Part of a small language model's weights.
Size: width 256, 4 heads of 128 (1 for keys and values), MLP 704 SwiGLU, 13.4M parameters.
Each number is 128 + 32 x the weight over its row's rms, rounded and kept within 0 to 255. Layers, rows and columns count from 0. Numbers have three digits each. The size before them is the row's rms in percent of the matrix's.

# down: layer 5 MLP down (transposed), 704x256, rms 0.184, rows 296-313, columns 0-255
# gate: layer 5 MLP gate, 704x256, rms 0.197, rows 297-314, columns 0-255
# up: layer 5 MLP up, 704x256, rms 0.197, rows 297-314, columns 0-255
down296 099:158139135126129036172110134160152103098092120131170102101135159127125110173114153149112135107165162150096102146183195156080139144161155151149060111115094052147114173105093101114119081094141094069231151184113157121109096112095093142140094173106074114125154108131117117119076077207101158147096072189130130132127072170142103102128170188102134193179175187110119140140127131142088146164090113146152197135109160114136146102141180137170162117141096119120214083170141122104142166208138149107119186166099160123114111098170108135119104142096140142083089126139105140140073104071118147174146113137167119148154122146116134108147165182128133120172116077087118133115153107092178113153121100155123108133144170092093137125129150078098113131141079139107131109156144073168145173191119174
gate297 105:160116157143110136113170105109172119152162062123164192134098098127162125100123092077157181105178164128131118070097132161122138185160174138111145069112149149164175110131172112146069129141169147105122110147123107091090069133159161121130121123174147142127141106074142112055086087142147132207143061086145152149090172140135167113112137119115138165158143160134101108128126098087132122162102146182160117142096119141146080160150123127190218197155179094127123113184114165111111128128142135105080186155168176155101127165098139152140116120151078123109106088111181057091127142158090145127168175157121114161090149104081155159157108159129047124103201154124152179189146127099108082127156138102142106098079152103121174155102145127129083080196091128135097107076045143140112099132112129
up297 109:120163151107133116095140136102154144109080174144138142118109145132136167192110111167077155094066058090090149111138138085114115151140100149153116142162121205169178182115152173127072160114083137101161086110156136110145089115134183160082102065120156076108076192087134129125088034115125099125082119127115103142093106087165108053090053137139143101174099156112127143087139116149123078092104099098141044119073105099116133094111110117087135105100106164113067139118107107129126187073162104092172089137128132082094142108138107128075083109134135151147111114120109103093185112073096158160110134104136124102121120116159154140160185130199120150117058124081106168114140088085127132175114138113122055131115197141117144076130107193116145156106150163092175105161137108112154122103084103
down297 100:129162116089205176175146116134084104161146149115146160122087178123081152100166131121079156145102098172116064113096127135138068111126095138128153129139117128177157097043153100175100128113124080154120155099131061188154121084120121103144066163141109139090105103112131164109049107157128171130204111132135135134110093166159092119158127103184115175114108115085087122155086113123158179129134085186117100106091124169135122078135140128154158161111094170147094086114166116138154075147093064106215110118138125134121130083153157159147104133101116099159116093173131123054141118150111089082109079113144153063153086168146090125117166131083161121162164110133128144047152123170155175178151068122138126121116154105144081062108157107157146069105139134183141155091183150151082128125073146
gate298 106:121109081181111146170135194135138126145145135130157140202129085114097138116146179132155174157146163103146138128203199130073139107125108137156178101153127065091163178122047094121137150154141142138097130124105138128151137198142110129115149190108172160158160167115158137088111144125129128096112063124114084137179111127163126072170154161121113086112145090094171163167125113127137144122167164108098059199098171070125154138152069148118143145037152100171084121130069126124143120144101107108079185137064161123174192194133119116063125160121120098120116132174105153204151170142128143126146159147185097169126148140176123112180202158099139151124179140134128132124194154176121128117154121146164122103121151161098121106103125130136111154105141130143106124177145174185076149114177166
up298 103:154191162052177080086122166102089114083083147114118112055125176141134084163127090153120125129089183125123092126091158127060135140120134123076123117155113134106117111110131091091135149080144129122151128051172162049111124103145106085176138145177119118136131154154123133130073163135073132121080135089101206083141181136123094133130168135144090134116070126200109116172132122122101115117170094059167161165123105151124112135080183124194142076157130108104127144099169129125077140090087098173158146074160144143151090132145156122129112063137159107136111119098136166136130158136184126116074155143133115123119213183131151080130091066108146147134078125126131138134125132152169127080163120077069101135123161157080116098111186137132098073175098129127126121126167100176034095100106115
down298 095:135091101139102090165083118147154087165196147146097108145044084140143120100176096132102135143110158163193126144149152092141087140162126066173120101113114195139116130104082127105098151112064134157074103097162114176161100137170158124086143117101122118150141110143116144120184122125109100105114146118146112143148141107111185151094111132143091102106134122097185185168114089119108099147097122092151101150119101116092164146075116101128097140136149160066088130163135162085070108154099090099126145109144167132125171165109106104130114165128129120104095129097104082157164133171129135131101196147082142104149142088094057237170091108067077127126148165088137083082099151066229097097121149093089100128084108158085125134148077095142099149163168116134148134155083102186165161135042107
gate299 094:110158162128133159072090180161145128118182156228111059100167133129097105128154163132137137100107156116117130164129169134118128136109149125125136113159160135146103146116101141177121135161152133124136147164108159128062144127124159152154174145133141135151159173152168122117151111061142154144144126185136152155133193125161106129161100230168095147106138086142179134086138199102080137094104175120065112164105051116098102157146072129111179091143157178131159171141142093104112152160107115157116139100084101114169166162130109099098140141130079135077211153127070137083072127150080067164166161127050143171100130146127080117071137141152114105143161156154071154142145131041136172092170152163072154133069122081103105178169138127152116095105063105125143125133164161105132110117136121
up299 092:155184113138154101103097091124120073116175110103127123120078162072126142134128166188134159145095119103134109158160109120143086143128013145108094103140178161054187124113133160079137106159177128135118097074155083159104087079123065163159092134127140137087133146119137151123135121156176104129116100144117103112127140151143127118130099084090091095144103141159129194137148117119169166157122081114129094138119113138092120100136110212193134128161063126160178172106156094140144076136155155172120089114119142080061161150158139121140117155115063098105088153141166176144158169142091116160175133106122170085119118139103116111142146048094055140158110131123151142194171175155130117177077199147183149119134105127144147165170131149195087118153108130106106070198163116128086115122182171
down299 096:126148065146132113091109146176140098154122122137057122123138136095100154090154164143114125123120170133138096068106138129101161196057085145148159071163057157141146210132086132078117123227089189190127096131174127141103095142099064142093116163133142134093141107102119125120175104173143101173105077117194163128122121111080090129112135184098116118130150153145206097105172103065112127158169201143053104138139110160120114084139131119158119149109130046167091142165139137081092155145081109172118110183091174142120132124096120100134147116154094121118118104081093169176172174089147145112106161101157140118134170116094159213178153089052099156142140111121142150145133173117112116098128141145094138104091079144148138139107092095118078094121122151114096078141130104132102105143099111
gate300 094:105205122088113137084134074098123134093074154147158203145130130126183102140135093105122128156087130185142134133129170202134132152111083144138140112110154165128127172100091116129111147131120104119161161151144111140131152139195125129189182168114080139111126110070041149145063093094175135121072182098152108128106118135116109138164139127130145162138111131112125085103075087102131126182130135165109111136161120158117168117144155105169155125133136105108086076091143150089146165122180126165121116175139045134136132128138178105076139094151068146093145170115091132062139160183187116136114160093097176111139147136108075133174135128154126102148140103183161081140182123072103104056099029141151164056120128100148184127141090131208115084103132107069177083096127151135121106120135095
up300 096:144143037136150108135092113143140186101132163128101110132115154101128120142121112106146134128097143079072149122111123122099181097155151146129130178153150176083141099123119115189177124052128147113150145077173090139113133161145095104147147100131048151135133104166149162075056104172168134098069130117089165096096150169151122107130218137138115148083147129111107133107152130094181113144133045095152120166154136124098118106088130155142126117143138132168168105170144164163137144126125084100143141169202157139069134137131116042113157150164149179146167077171183124185129081113205095185142118132089189115144175068158144159116052082122181116120167141113130100175117118151121112097181109148211127121103119106147148107091093130136117075139097164138151116108090070102106159128100167
down300 102:120138121142160185137098141116127132141153117167140123114025145152158117157068153147177099104128080130071133108089114136147124142154122108090087129126158139074108080196125090171174110121163086152109173116129078112123136182138109150130123144119135129094130140157108104129080110148142124132079138157147165139096169122125154094143147177152072113107097175135126076085177140098116146160200003108048166188107153122146078087101084102113135125119127108102171166145095038131124121101119029097117118144102117128126144115066183160119117078082115143102102088163174135114136085123115157098139072127168135136117137142142141121124136113109155132151109121127083120191080137126164104123142145095101101170097161138044097147144093117164137096149111160074100145114199148077160089199146124
gate301 091:164189097102133083047091164204120208096102105143152133167069135145148185148154115154104107067166171164144165162104109165124077098175143159067202163149139098144138134100119120140181138136133094149115154155200128082120156127135161120127126053195177131143123117141178067122096152096138140096140121110123179160159125167105159143112131136137080096100141094177087148161164135126110147145154107145139137133121186156142124192136090109162113191161072093159160156201151133134188124164139087124157097111121112124132113149154156178133120142117173117188122121088087117090099078178116096099075144122090164105103165150152098156087085124134139138102089099135133148177145159175190165117121165167180060165130136144143123132149075124117129093112084153135137111075083120112093137162100137
up301 094:057181141113114146158150130151112051122116103129129175158110186158136101181147136166107104146170097162155140154067155074136121145192176151110114104106100168109114179093123133098071192090116130109126149096119103146111118125137113142146134124082099135101174056129113114151165123120153122124104056155111110099061115119139120127181066119131109155110188162193208168134104124156149143168110068143124149196094098103132088083115164167155160128081135119170145120072124078126113193136176144100152152120159156090126119132135122108147138094182118135125119138116199126143124133102095128132097112106116080126093062135129120087117173119134115151110148161179127060133101149062186153177150155109090118127115175144058143126121083156114179131168057189146187060187110132130157108144128140
down301 098:142200149118092153172110106147139124099082113113176133114127125141161074111070105038099176096109086141114118142164172110117123102184131154200183125121165078143125115074116076145081148164124110119120169098155059125117101119123132096119106084127146120137161152112118113149146171173153115154071122119176100083150100149116178019170146097189126131120128143077119125142074043141157154110065150138155183152077177144095078158099112145076103072110139166099162115107156122136140112144142094077148179134165139118151120204081115128105137163216180122173159139099089047099128144159152106140145133110128143154162114092164105087128142146100167160129090118113131162110081131125113149141096128210132106118131143146137123125052090120156118111091098151154122100132096126139126099106087163
gate302 104:140112115061167083126091107117196078134105145149140169134134138142170103142210132125108117114133072106098098070189207137104132105151122129114118115148184100152049104114153134124140087096114132145147115149140119130058125158080106131163163075156040181126148118135092094137186115136199115127195118126130110154139076178123160174153137140119161115163105166132161168121132126145181150137155117166112172171089156132106126137131118145090083108169141111175173181146122165117127199152139175106103115111064172125151214090187154113191166172126142165135162155149100115072121165149103150113148149054115156132113070087098158102151092102115186168131122170143142100149160112122131114127107097101169155090085139112155153127172152203133113074098124148138146149109124129077165087154118120
up302 107:180128186152089162164083100146092167151076042111107171094153115125140117132112089120115137166147168060126154140074098185157145199137145149117115134101126104113101103057143098130136123083207151153173172095133128089136123080128122194186148142087077159093165097102141068103162078174116086133146125113139102144128137084124102140121146176180154131123101169089131121116179129093160170162088124136096131135152146117118133106156131149182104159138109063083086099139156124127145101125116106141092100118137105078087105134139149156071115133070156082110143170196112142147104129167155143119153079071119187135063212138106196114153163125094157117143117134131078189113197160097121140136094094176108110131143171102096100088161158157119132103090113123067183126100160151126112119164097129
down302 099:189141127104146165114173141097196121082051185124104125122134114106127083148132137145103133136147097138139086121176154210174170076164110111092173108074186091098079163160100164154136139063196125096108131114103110085139094169077176193085158148108092143135164145150132092135157125160130142160133136105097104140095127153120112121149104117058170097113127150183137159127056158131133141166114111176138176110165094175075120163189150116130149046131151101114148086111157157128121147115083067138107189180164083121131136144162114119121152132108161161225191080086121134141119122138147141125110137128110101100081120133110071140080091080102120163120165143160144062121157141100144093148147109126155165116100107142175110114196123146097135091121102113120101135125160126151087118166195184
gate303 102:086132158137085138138166158163131148149086168174125077080174143157122152081131110153139162114135145102153125171120150097146097219113120155101117097136190159177214136185104135133106096145177114096166110142130163169137140112144167099115114128152144133148096148110143156160132178113132121135108160051096091093127079179138112039169125120093128088059128145117212113121136165101198095160123147116108144164154170145112123173119167161123100192083190159141176151111169145214077170161106170097131154153129143105118149114098127129114149114111144128135107139088119150117135117140084147112175163081146159153075080089114163155136124111128097089085133148084108171171159110190130105139122111148171177103119140130162112112136135138137116187233113132132118214118133120089094127138144057
up303 100:099095118120087072189060140155158119088128104105192087109063141171183102159103149162150121095143159166080127114114170119120094158129131139150143087120150190183113188161146206156097139100139162173175161121154105140133136136144144131137089086094159123088182100104114080166144125098153076140111163114104078145170094106160127106151131106133114096173103091086141110167108125094162131072119085122112127136188131154130131141082164095171151162101137114174124162142120126083177103137196143043085131091108111125168101174128150159119146123081130103136103111170131108085143136167094059132098086177123095125069084132094116110138138093135129099057162074150138105123144160149177210121128113129114121138106155132153165194132095079083109158168162154145081194100134116159091133142197099
down303 096:137170125100114131103158110077095083158164161106173135054116125187134140138155122138142125080136145104173131136080127172112049141149163175129189133188135157125087164067169120167140139072097140133154117163159108151088101141125161130166128135121114114121134102171092068117174152120089127143132137149155126124067092161157090104118127156167127124054101127141109153155069093182114117120076146116102133099140118110133148104177119081192093132114146136192128151133104184140172174135117138152119148142120160046107155147169098157163133188126127136113088159089156150127088138032133113098142150097201135108086086166129133141090198138150144099109193139052151142160125100230143136128129130108129151102116162102190111145151080141080130131132164161178110057108076081139175110133116144
gate304 088:128113141147113126160196124138151106169127181127119093202124153065111117198105116146128119106164146099086154110133152152118086119156115148156136138117061041107150082123215141139122127107167111124125140157113150099099111108145082125114150100122106139137135156092199084161128136109109169118104134133153155117089123132158186113109159111146094042081194137145174168134123178124106146123171132171169066141124159149139153161116133081145145127099159101138151132174096154127071123144151151134047183085162092083134102086094074064123139158112130113114120192120101158172109136117105126160124115085128131059083121200078131126196151121136199135133120181148128071122116173080139114130063144129142124134157126138194176106070167113108164076117085185124082123135135139153112144085194135
up304 092:134144157157111168104155126117081138157127164149103089133123145077149090118131112100091213161115097138193123169110064104065102153079119122169188156123119142137074158159114163141103156124102095081149127096135146131134147168169077021112139115168152099136161091168052139087131114123168081111129151145177107148082157114113076119112186126107136114126120106154126031158175125157153140125136115074085165105116134064115182141073093157147120127138062170086129169163163143137171114059134098109162131140116143118129109182157115141099089126098118100074110111106131091146110133091144104132142116136133187157168171171164160120104067103181101130094127101172198130105121083188135126168174130131092114182191101109064083150184141154131116135146121096092143094145144149143143091148111124
down304 100:155138093124116147116122134122118111132118101135045155117133176109140067090068085123113117114107105096141126129121130107091139096110126114106184121081155168148156162148080124097079180116028152125137130170100160122113144161089089155118059135102099131122154142163137091137143159129112113097094151090142081100125213098164165130197075098111072134105106106043154136125167078056088098166117126127098089123114108086123171111129178157137137142085105135173168132139136087151097126116131170062110111123076152104085150150142147113168129076092083148182147135146122132045165141153170113124139118128127123162127146151145142115102146101139071052194132138154104142163116090143134157129153187073110091124199138125081144154138127183151128194140102108075184177141086172173172152096115081
gate305 103:105131105164160103127118160066126142099192108138152087144155111143131151140130169082134121161139160134121116143138104117154148125074108152153140096100135124075097085157152169136154168131179145119133081100154122084106151156065194166114087125147169085113180131113134133140078136070148073148192118128166139087124144106198099120109096113112113139174117145128117116110179076135094111154130143164165169131073132125137108122092137108090070111090152112117102123094147166126168109152108135156110141124090122200115140092099069186167137195129190165109210073155089150150118128107076108107071083106104119156113182090116098124160164091055135112162157061072113191114114064130128079183172068146125147063124152100108122091123090150149143172143164091186117085166137156194109155160130108
up305 106:140161155095120125082158115149101086101155129126085161182106158120116122145077132168100093134091125138150156138144122152079125179139142098152160116192143135133109136141136059155067115134189138088149111184151149147086144067112076123078171102090084129084088166110116127168166143125154138145112127130101176108198115122148152134170140086139117078132133114138123110102085141150116162105139173110161120102075189160112080195159199070122106140160062086110152161148154069141140142132138119139144123134087131147102153191145142112141148122169159077101140163111176097146099131065111099158103109113096167128126171076124114157101117130144098144103078173108138131138132060110171119133199117053118171181154179131107123216136075106145146128149099202135088126045089084091140173150073144
down305 100:098046078136098154147142141116139124138094092164129205200090150112112184146191120140108141158114190131122111113131142135137082156086155062149103178164103131149173160102109107091121182099081096081158146114143136097074173153107114138163071169118115072114095147107067198084091094067119112150148085073118116130118083125139115189107127145162116086136150087103104128137095134185120128132072131134147147104109119099117135134133060166090073205116114111165135213160128159125172107133108073080167129119130120090110130116102180094112123083127169063080154141151149142085136122134094145135117171074120099119144105235094123096101112109114130072114107126096139116099143110085172106144140110135124128097111146146104182147186160119183149091152113094135144146171134151199139116132116112
gate306 100:185145117204114112118093161045130169116145176101163065098123138175139104092106182130092157135120158152134136096094176106107154093143142117198094114134146116114129146082112118187122151086143108143099095101102134083160165153118160133166140182205105138134086185135182087118136176134173116165098181119112085192143138142141157112098124117177112181136173146157175109093188120127158143109107113106137166113190098217137084099129108185172205168133119125190183153154152103110077078124178146108135147106136114100157137142091142145143097151121113135121169145119161120113113066170094140125116142137081163157128112112136143122138085095133185157136091129123091176141159142076104150114121167160162127111081167157127114066114168102179150078105119112220095175102118143163124150117143172
up306 098:138150171124094121162190119126113056199124109132107137141101126127151144152139158150178067109097072134143138103148123150101164148170124108140136162112111215125111130154155102094120115111110135108119142122125158212128101142143108144117068125191210132175094125136098107138086145112101149132130127135162121107161135094140096134175116122093174153153119041081135167137166226129135156094181137193127116111121167113123160187165158118199110141130137098137149125104175117082138155140082085139081169112142102146084123191180143115131180147129122155137073133148123148061066132153150105115151125095090123138158145145237114073091131184103089120118171105075121113091131121222159115178152096116136101157084174140165126177168147176122135163112117120083120110118118084113130108097110164
down306 102:150078113122128168166136130093149116145114164131131131156166113090149104132123119118079120135117132047122059100147186116170086111079126141118139220128186112117104133151126167157138145116155156157134135145101145149098131123142130116111149095131179027140168114146138086093165080121109152097091103096108087077094160110051187108180134179116167169078095177059143186146128144108151082151128129156125139133127136029079128144071147184149067122127107127153139149142054157161138138136084083173128165131154118132146160141199091142091145103102073150165135123134154178157155125164132135122106117121094158128142147113188170149088199144094138164106113161103105056150150071131106193127162150069105110140150074147106136131147085114054126153121119155119164123181117104119125105145158156
gate307 109:134118173149073081114148139134168113154161118145128103129139146112120143091104146138188169158112123119174094121180194109145169115119086109153093143157092139133154138157208114103099126183171122150120083152223162133143163174090105086118135191104148111144152135117069127109099098159133181051137144105167079087120125072082132141158102156102121120166162095122106080117145141186149105130176130079155141142131198093107139151078065145201102205150119150129117065167136127195124133139154142153134126109123081150104131154089121125170083099131155105111194124142116106152132072135154105116183102141131186184148111117104164131158184052119172162092169118116128140050112105157100115132163119119080135087140138130120132134089172126151051083177094109075080119126109117159095133106149111
up307 113:166105129174171127128168118131056133116105152090085160117110114107125112150200125095079100172115128131067136115135061099151051118135141189083204087127142138125136108108160143133178087128140133150104148117083076132117114092150173170085060169077093122075098151106141107204138177167103122116135132134105146151184162143115082150062141123186129133082082189115114175162126117103119115123178152198119122127133076103176165138107109085132114112146111142139138103096124141135102110138177196100089144128120136107115096132120151072110099143063084092159115143054118180115124088148093150094105159143113134157095166132134113112187106185141105139063154158174154103177133133106190163114112179104174104124121153081153174118165142159134138126065151158184135116144100110083124160134139195
down307 103:148164084138153166161145153136103137140151119153098111165104135116202153091182121132095079131190134099094162141138152102022057183124121122203175124117135145127136120139101105140105152121127140135099158110127109159074083116117097151164102136100116084145132173161121076141031108139138143151148119085113173141082113146186092211146155121119123131114087171146091155085137132137154078072140120113099101092185083089146128193137121130073146126121120097117123111080172182105106137183113069084141103183162138105129137144149147175161183129123120107165203084106152113108106135113151061100084136138164103128141060071127142189159135124143135120142134073171190102144086142104108161157150126123186148168140183117126099131107153131147118135080170118143181149138080120155066146129168094
gate308 110:151126097153161115056162174075145113128105094211121164104129137133081062204096113121115108125106165201127107128147140201183149094129117099128164150118168127173135131072082117111112156159207125151082081151185138177085155148106149148110169133113170069159140113104099156110089106190103070114050137125118125111084065152165127150113170122121132156161135142127126133169161174077141110123167164161124197132165109143140140148089123156170104075161164167110135115152164134180116111165092183142148115111097124170097108107181147097152129154147128069089170155164125099079104138151130125181144112160160116099182137127127135164162185094144119151125192189099088119139133160094113176169139111075098149153110122157134102138109139167085106151142191124141124168085135175094154106159084136
up308 118:147122134172179165169159174112124123153143138186192094156105159119082138112149130089125123081149128143134135102140160176145106085146123151125170119136138176130115111107102122115076157180211148123094070209106116144138134131152074164123125134146134116194165122136151145130138114136075099161079167114161106114123089209122160156168107145070159130184151169116176154187152167082180098102171120101111198146136170160152172089035134166139158097164124164178140116167062131169120170109135142123167140150090118188086176136144156109164143103137061066114120130121107154138089140130205086103155140171146142137146098166128108165172164113177114163124144083083134113119136168129195160097127110075129153139129109106083187117129148172089100126131162100128172120179152132157127150120178155
down308 097:135167174098132132154124135142115071173124073090132131134176131115131130137143146113139172159128115102095160081133090159186163097143124180134112196170125108149091150116129129146095099140153069092116122104130157141178255162131153113096073168128134103121127110071108106156067144117163140113134217122157107108145149151130099111134118147141111151152135112095115117102147096075132177150133174086115134175149132120124101171190150164134155131083104131129152148088100137187144141155119139152102124149074112104077082117197123033116142106115125156123110156169179101168154193163151164136149133149162075155106076095142085130118141133146135186157140123126170143151118110142154158086103109166136160162160143108184121130078127115072117112114082052133141170093136112096180202094170112
gate309 099:084154077119058103092128093113116077136127143176148106093098192163132141132169132156115167109109156034149101111154090106149130140163206139126147063119141108052111100139125134171111137158095143142170172188148139164130135113056131140128107159120095075116163084124157111101080140184172144193171184089139071075176103144168113086115146166135110137104130135116088110134105106117052121161139142071110127113107166121102084133117112177131106128107120089098128105136128066105098141084123143162137128091185170143102089131071157143100133154106146172119110194118135098116136107158134132121132131072109107109135151136092195182087146054091134114169127112077140147159167124113141157177178137143117139110092113174104151166150098147187124187158140150133063119205115132139087107134122055
up309 102:087087030095126136083106105113116113149107129135169157129114128122130121150158190144092118138072144081158123163201150066129119150141162126093145130166103093126130094105147113120182075148118141172151102068116138134110064081097105224152205113130086106185159167140163115138095144094150186149155132066145105127130092137137099149106134122099139180077128128127080137097118173165206091120166164121137175112138138135078178159133125115143122052089085109167142107117127074122077090130130123165147051129165092085057133109098111111141131137060112156134099108083140092139104111197161114141072142116098135162099137121124128146066089104167130147150124124134116113127142175152120091132168147152118110091178123109193133145106116161181110132153109118091061109215135162140158123089133095
down309 101:177124130105090120073119090144115149137216102135080168086093131123150122142109088112149100089169092108145133158105125123159119095154129157124154124145156108135202146120141142094060072118086127143120069123069143082132069135214146140142144114182155157132067168164107182141208146107219121125093143083125054097128136179087164134097204067120126104153147157212112113141126122125091124172185167124190138164138155101122104131086172125094114113146201123132113151107140122208116145150136085080153129124141094126130158174141117157114093154105190119169173125076134132119100156124139105119182116067131078129076128156088123132149137128124119084132167132131091146143139179081152170163184088167109106140105082127085127125137084146133123141131100147157161093083097140147138078126114117
gate310 095:175148085149114131123135095132098082089147103100130140145104152146106098114165123102091190178124141155116090100167154114109085179108104101229131088115131134091191154172118119126113148122126137136106141141092112150075090149146102044114087139106154144163131167122121204179136191080114193068086121129130151084055061095141058102146146116105180104139149138135098142137136157132131204020092095176157133143114146136093092075081100131167156119147182168108146134069124092147125121120078130191157148082115149116122128156088110131119066144141102140135108060108126092189159131097137138102121147086134057124184096120101183091125063150159119123111132100144129119140141125157070142109102068109147119116097117136145097178145140111092130144118134165071083139174114120134137122155136163
up310 105:175091088122149100154108156173120201102102135085123125115082106160119143147105128095080117165151129163083117157161087097174121132113124165121151116140183090125138147143131133176121114148182101153131092171112121126111151129109165143138074121129047192097085197124155175159151118131173126122155123150159038158155044086082108134172161106086195083148165131115127147143106096118093164060109112155144123074111048075139183090172120144106098135097119127036101132082126095167109118140125163150093117111133146151120140185086140180138196117098100133119125143154136103105181086083103170139150118140171114201097137135087156163121135143079132138133061137090154108145129164114116082102102137114133101123045098131094090166099119131137121139107141143164077120137130117089170090047130144
down310 108:127090100181099096158109121141144065129171122072226136127129162129149148104106084126081179176185159122137108115152138103184146105125133133177180127146145038087066146150104122080129122117127119093116092154171138146117126080167125150145119140075109169102144149153181136192182131061111128131120105106077101122154146139159134162144119070100090095133139102187102153110107152067051145098157096157108104124077159166117150079130151126138144115071151179074148142132120188136122092101136124142121112108136159102170196112099140129158109148083136121113058143099066105172123089096120122120174084090106097179037137137125149111128155167087162140082063148093164088153135128147114135098076149108105141141166113143132099098099108111149170103090179089207119116142156118158111107128176149
gate311 104:132134093112081141148163161230057112139156134143149135124135070127110155131108106059118161140137113105095130146124160160139090134139119136112129103151194090171164101115118119070071131109114111134157166116161128125085171153127123047144179184139139113093162113169120126127123148086132144081163099135167143134133106138155114135110113128140103141149214158125164120154181094149171170132184094087136090164104164185134042132110103168107163128116135143103058088129121133073147120112177155116105113147128157173172138168111104134083169055136099111119144109153124089121188103083103191161158083122160097145102096118183167151144167150104100090120129069098104163133175147109104178141160095067134095114132122165094132105141095101078173096191188115047171092121100131097073101171149130
up311 098:088148067124112118109162071093140117154112076170212118076124115115117138080099165119096160171135123127138114125115134106099104136113094134136141080089057103153129152098088198066129132035045142100118088078152161083133100096128156152143160114131107106088115114161089118103142096180130175200129122121120138145177115132154136118094219135142135093105179152188060127110135194119128152078140093133125140193201104105112133143170132109163130120151130095122136120130188142134124143131077182134107110176150150119127121098122177138144152151144110115170108134121148147093181184140095166103094140159097143099090169175117131141121110103152148102148144165116108097096146145093084123122188107118105102126195093083105147105154074138096098110095243057114106091100090127100135110102125112
down311 103:098127152112109148129173142152083137144122108131170142125138117146108176171093154118080104102103214161154132120118167090141128119117171153141094125124157138156202102170133138151076126144117091162107167087145154168105148217143136094099210112144087076106126121128130112170138114145178165122130185130194135165137055110097154074179140053116114166146129134153164111139127133134151168059164098093149089178087071130103128198099146143138186055157103098127137072155074115103091089130147143110124078077138112141108110117097149171121190156153094082139120102142152075127133091112118150138110127189173164179121096116149186168125070099109159117111135121135183111144146121073057120120112134139140093173148125113130176071166131159137142157176100092173172116170172145101118143128078097
gate312 103:126137161119087137159106116127162106123142115148100182095173111111104107113143146161126061116142148111081117132083134111104192117150109197060136109044130125161174149150142097167131141134214169086160141193204156092137141134182174155142123154117184152186129136175117127143096128144118138184154168132148126107107104121127174078120133158115124161134113117063195188160096066126100153101176141100186184166165167159154165112119108149133123096178102127153117133178163104194148087087155127112207101077054097137093118088106148151127150154132164118073159156164157106139082123137160117111151097160102108069086170139185059144129117143119096122087093142187083126151111115129128128086158187114169118135178096109116103112145134157125184121134142116134183088108124108125142087103101126
up312 101:128171188125089136164120134094121137096094132153158130165202171099112176106166098130143169135146095116087109106138155109146152175208127116075115093101084099144153170073176147123179117183100142173096160083116146135149131156107116151063065131119146130101104145163078090095058140100113179102092144087095055146159140120117111091144149111137201150133132125082121124117104137156068098180097142097115164107205144098053137127137161146118061156157109176170118112127141098128143166163117179098138159118133070154063094110087097123078144089120060151134108155124139119119153171133150098127123162148100119121140185176137113153092092117118114173106112108149150124081167128133181098155164162080092115119153095121111153181132149088148183152114204054125141126132174166135124060136141159
down312 100:109159120195163143117132129137161153117160102120135150154069080142134138141091129133093081081126130085117102118173114103157144105155150095128179112131055137142149095131133180060059144084120131115152128153090072175077173092079108110123090136102109149102120172209154152118145132069147090126147096153046118103015125088104122135106150131133092120122105118125110130135063084129121080206088120103131100093104071083120156140143159124090159155101144107188091109043110145125094215109114145151119114158165168122139122182162143138146116104117196116145165138137067140153186162087075126125158179063125098113142100139144110115092168133153148071098187124132102150091137127105110165100133129138126100207117138113120120107133144133167177163092134132160095123123129136160104059129097091
gate313 095:143174138112115159157105157202159140122139091179143130114078059116102167125118156082125139087135200116134114135108117175058165170145110091098092197111110124117160185144134140123112132176128124156154100081152080159142190086153137153121083124166148120232121184096228121124102155078128115187110144090161131164142111126146117103120098123117106122151097148157137118123136117132155206101109138121152101110118123129185163118188130075057092168129135100160138182128156157087103155091085087126141123059160183121174079069219092126155123163086105144139116087134128148114154129092104123120129115141153168091114151119099073130180138138134128131096135142163187059140120179143135117163121059136150149154154095119158108085135123080122086128164175159117125110152171120118117077146090140
up313 104:127136119133153144142148152131153100103137143154127075137136107124121172104162114147123112101104212072128142151144120149119118154135149161188158167153194111148178177145149200122117160126141146152166135123157084131119206173159117156087137165184127096122147213103181070166136225171157188098050143137149167088178114124088154105148163159100134136089109105132126167104097124144135140125185134146186098102167089111148135130126198169079142123162195106119139124104148092108094116154111116088087194079153195133162117173142138142131123132107142149072123087145135110142118121154102157129151103162138134112122135125140068063153115116096148132143094101070142074099182132142054104141090131147164084106148130068166114169132116189082121052124203150118134121123119095106139089154157154
down313 100:138128132167150135111127143123150107179101149099093149158079173087075105128107136151102152128159153147132047186126108167111131090141115158110107154120148156158167104104111137130145117138089144082159187087148059185116085130139150181125123128131129110066101168066101096123124142065087102132153115094160122132091089113156084088175124112110144157108166147127156145101130127150159203166125108134172171129070055137155174088216169151156109121141173143173107209086086172119114118130122115127096116119056090197090122072170083106144153144149166126128134156133119159194164077157114117127162041107137156097153101119110114133126126102142123110113071086117166125158110128130109130115157082149136184098116101127119111080072106109221074084139133186163118133108186151185132139138129148
gate314 114:210120123112089112127106095093118145160115158105173084109175091098109114103113149192163122206081139192147165165107128070137129146125089103146041098185142165145120160158120185167103102153171134099190149144090191139166176109105109171163105119141181152141159156154122089169120125108139162113141155121126120124118153137192104168122097091148105142173135161124091115135147128123079056109087106171112144189104104108089128162158078137195067144136146113079153170132123202171069158139059128153163054097183123122096118166109172145140155151065134155105121110097091125161133125140141172167084162142154140102063068124124153079135157127162120092096137098144131171163140104154102126164103083169094092106118157133148139166132080097113134141151172133135089127156161068128106122123148136
up314 105:165109169095135099115124092176113111187144121158124128091173070118103159114132122141153113141110156168165177138169154101032170147122158147144147106133145158123146078143139116079212089191138163103118129085091124127085116147109134145163090137170189079146210082143149053076186130168107071117103113102137170146080143134187146185129156127140149132107117107081083103160141112107087151093103094188127127147101131112122109133100108169131146210153101136173099144153095139163063140125100138136119128148151132154167135135115111177202102111159178107121095175124153102168076121136150176113141119114101122097117104122151196120118188127133117158143167132104181182144107097163129100091118056159117100134083160118121141139129148073060177109151168169176138124211152121114118117149175111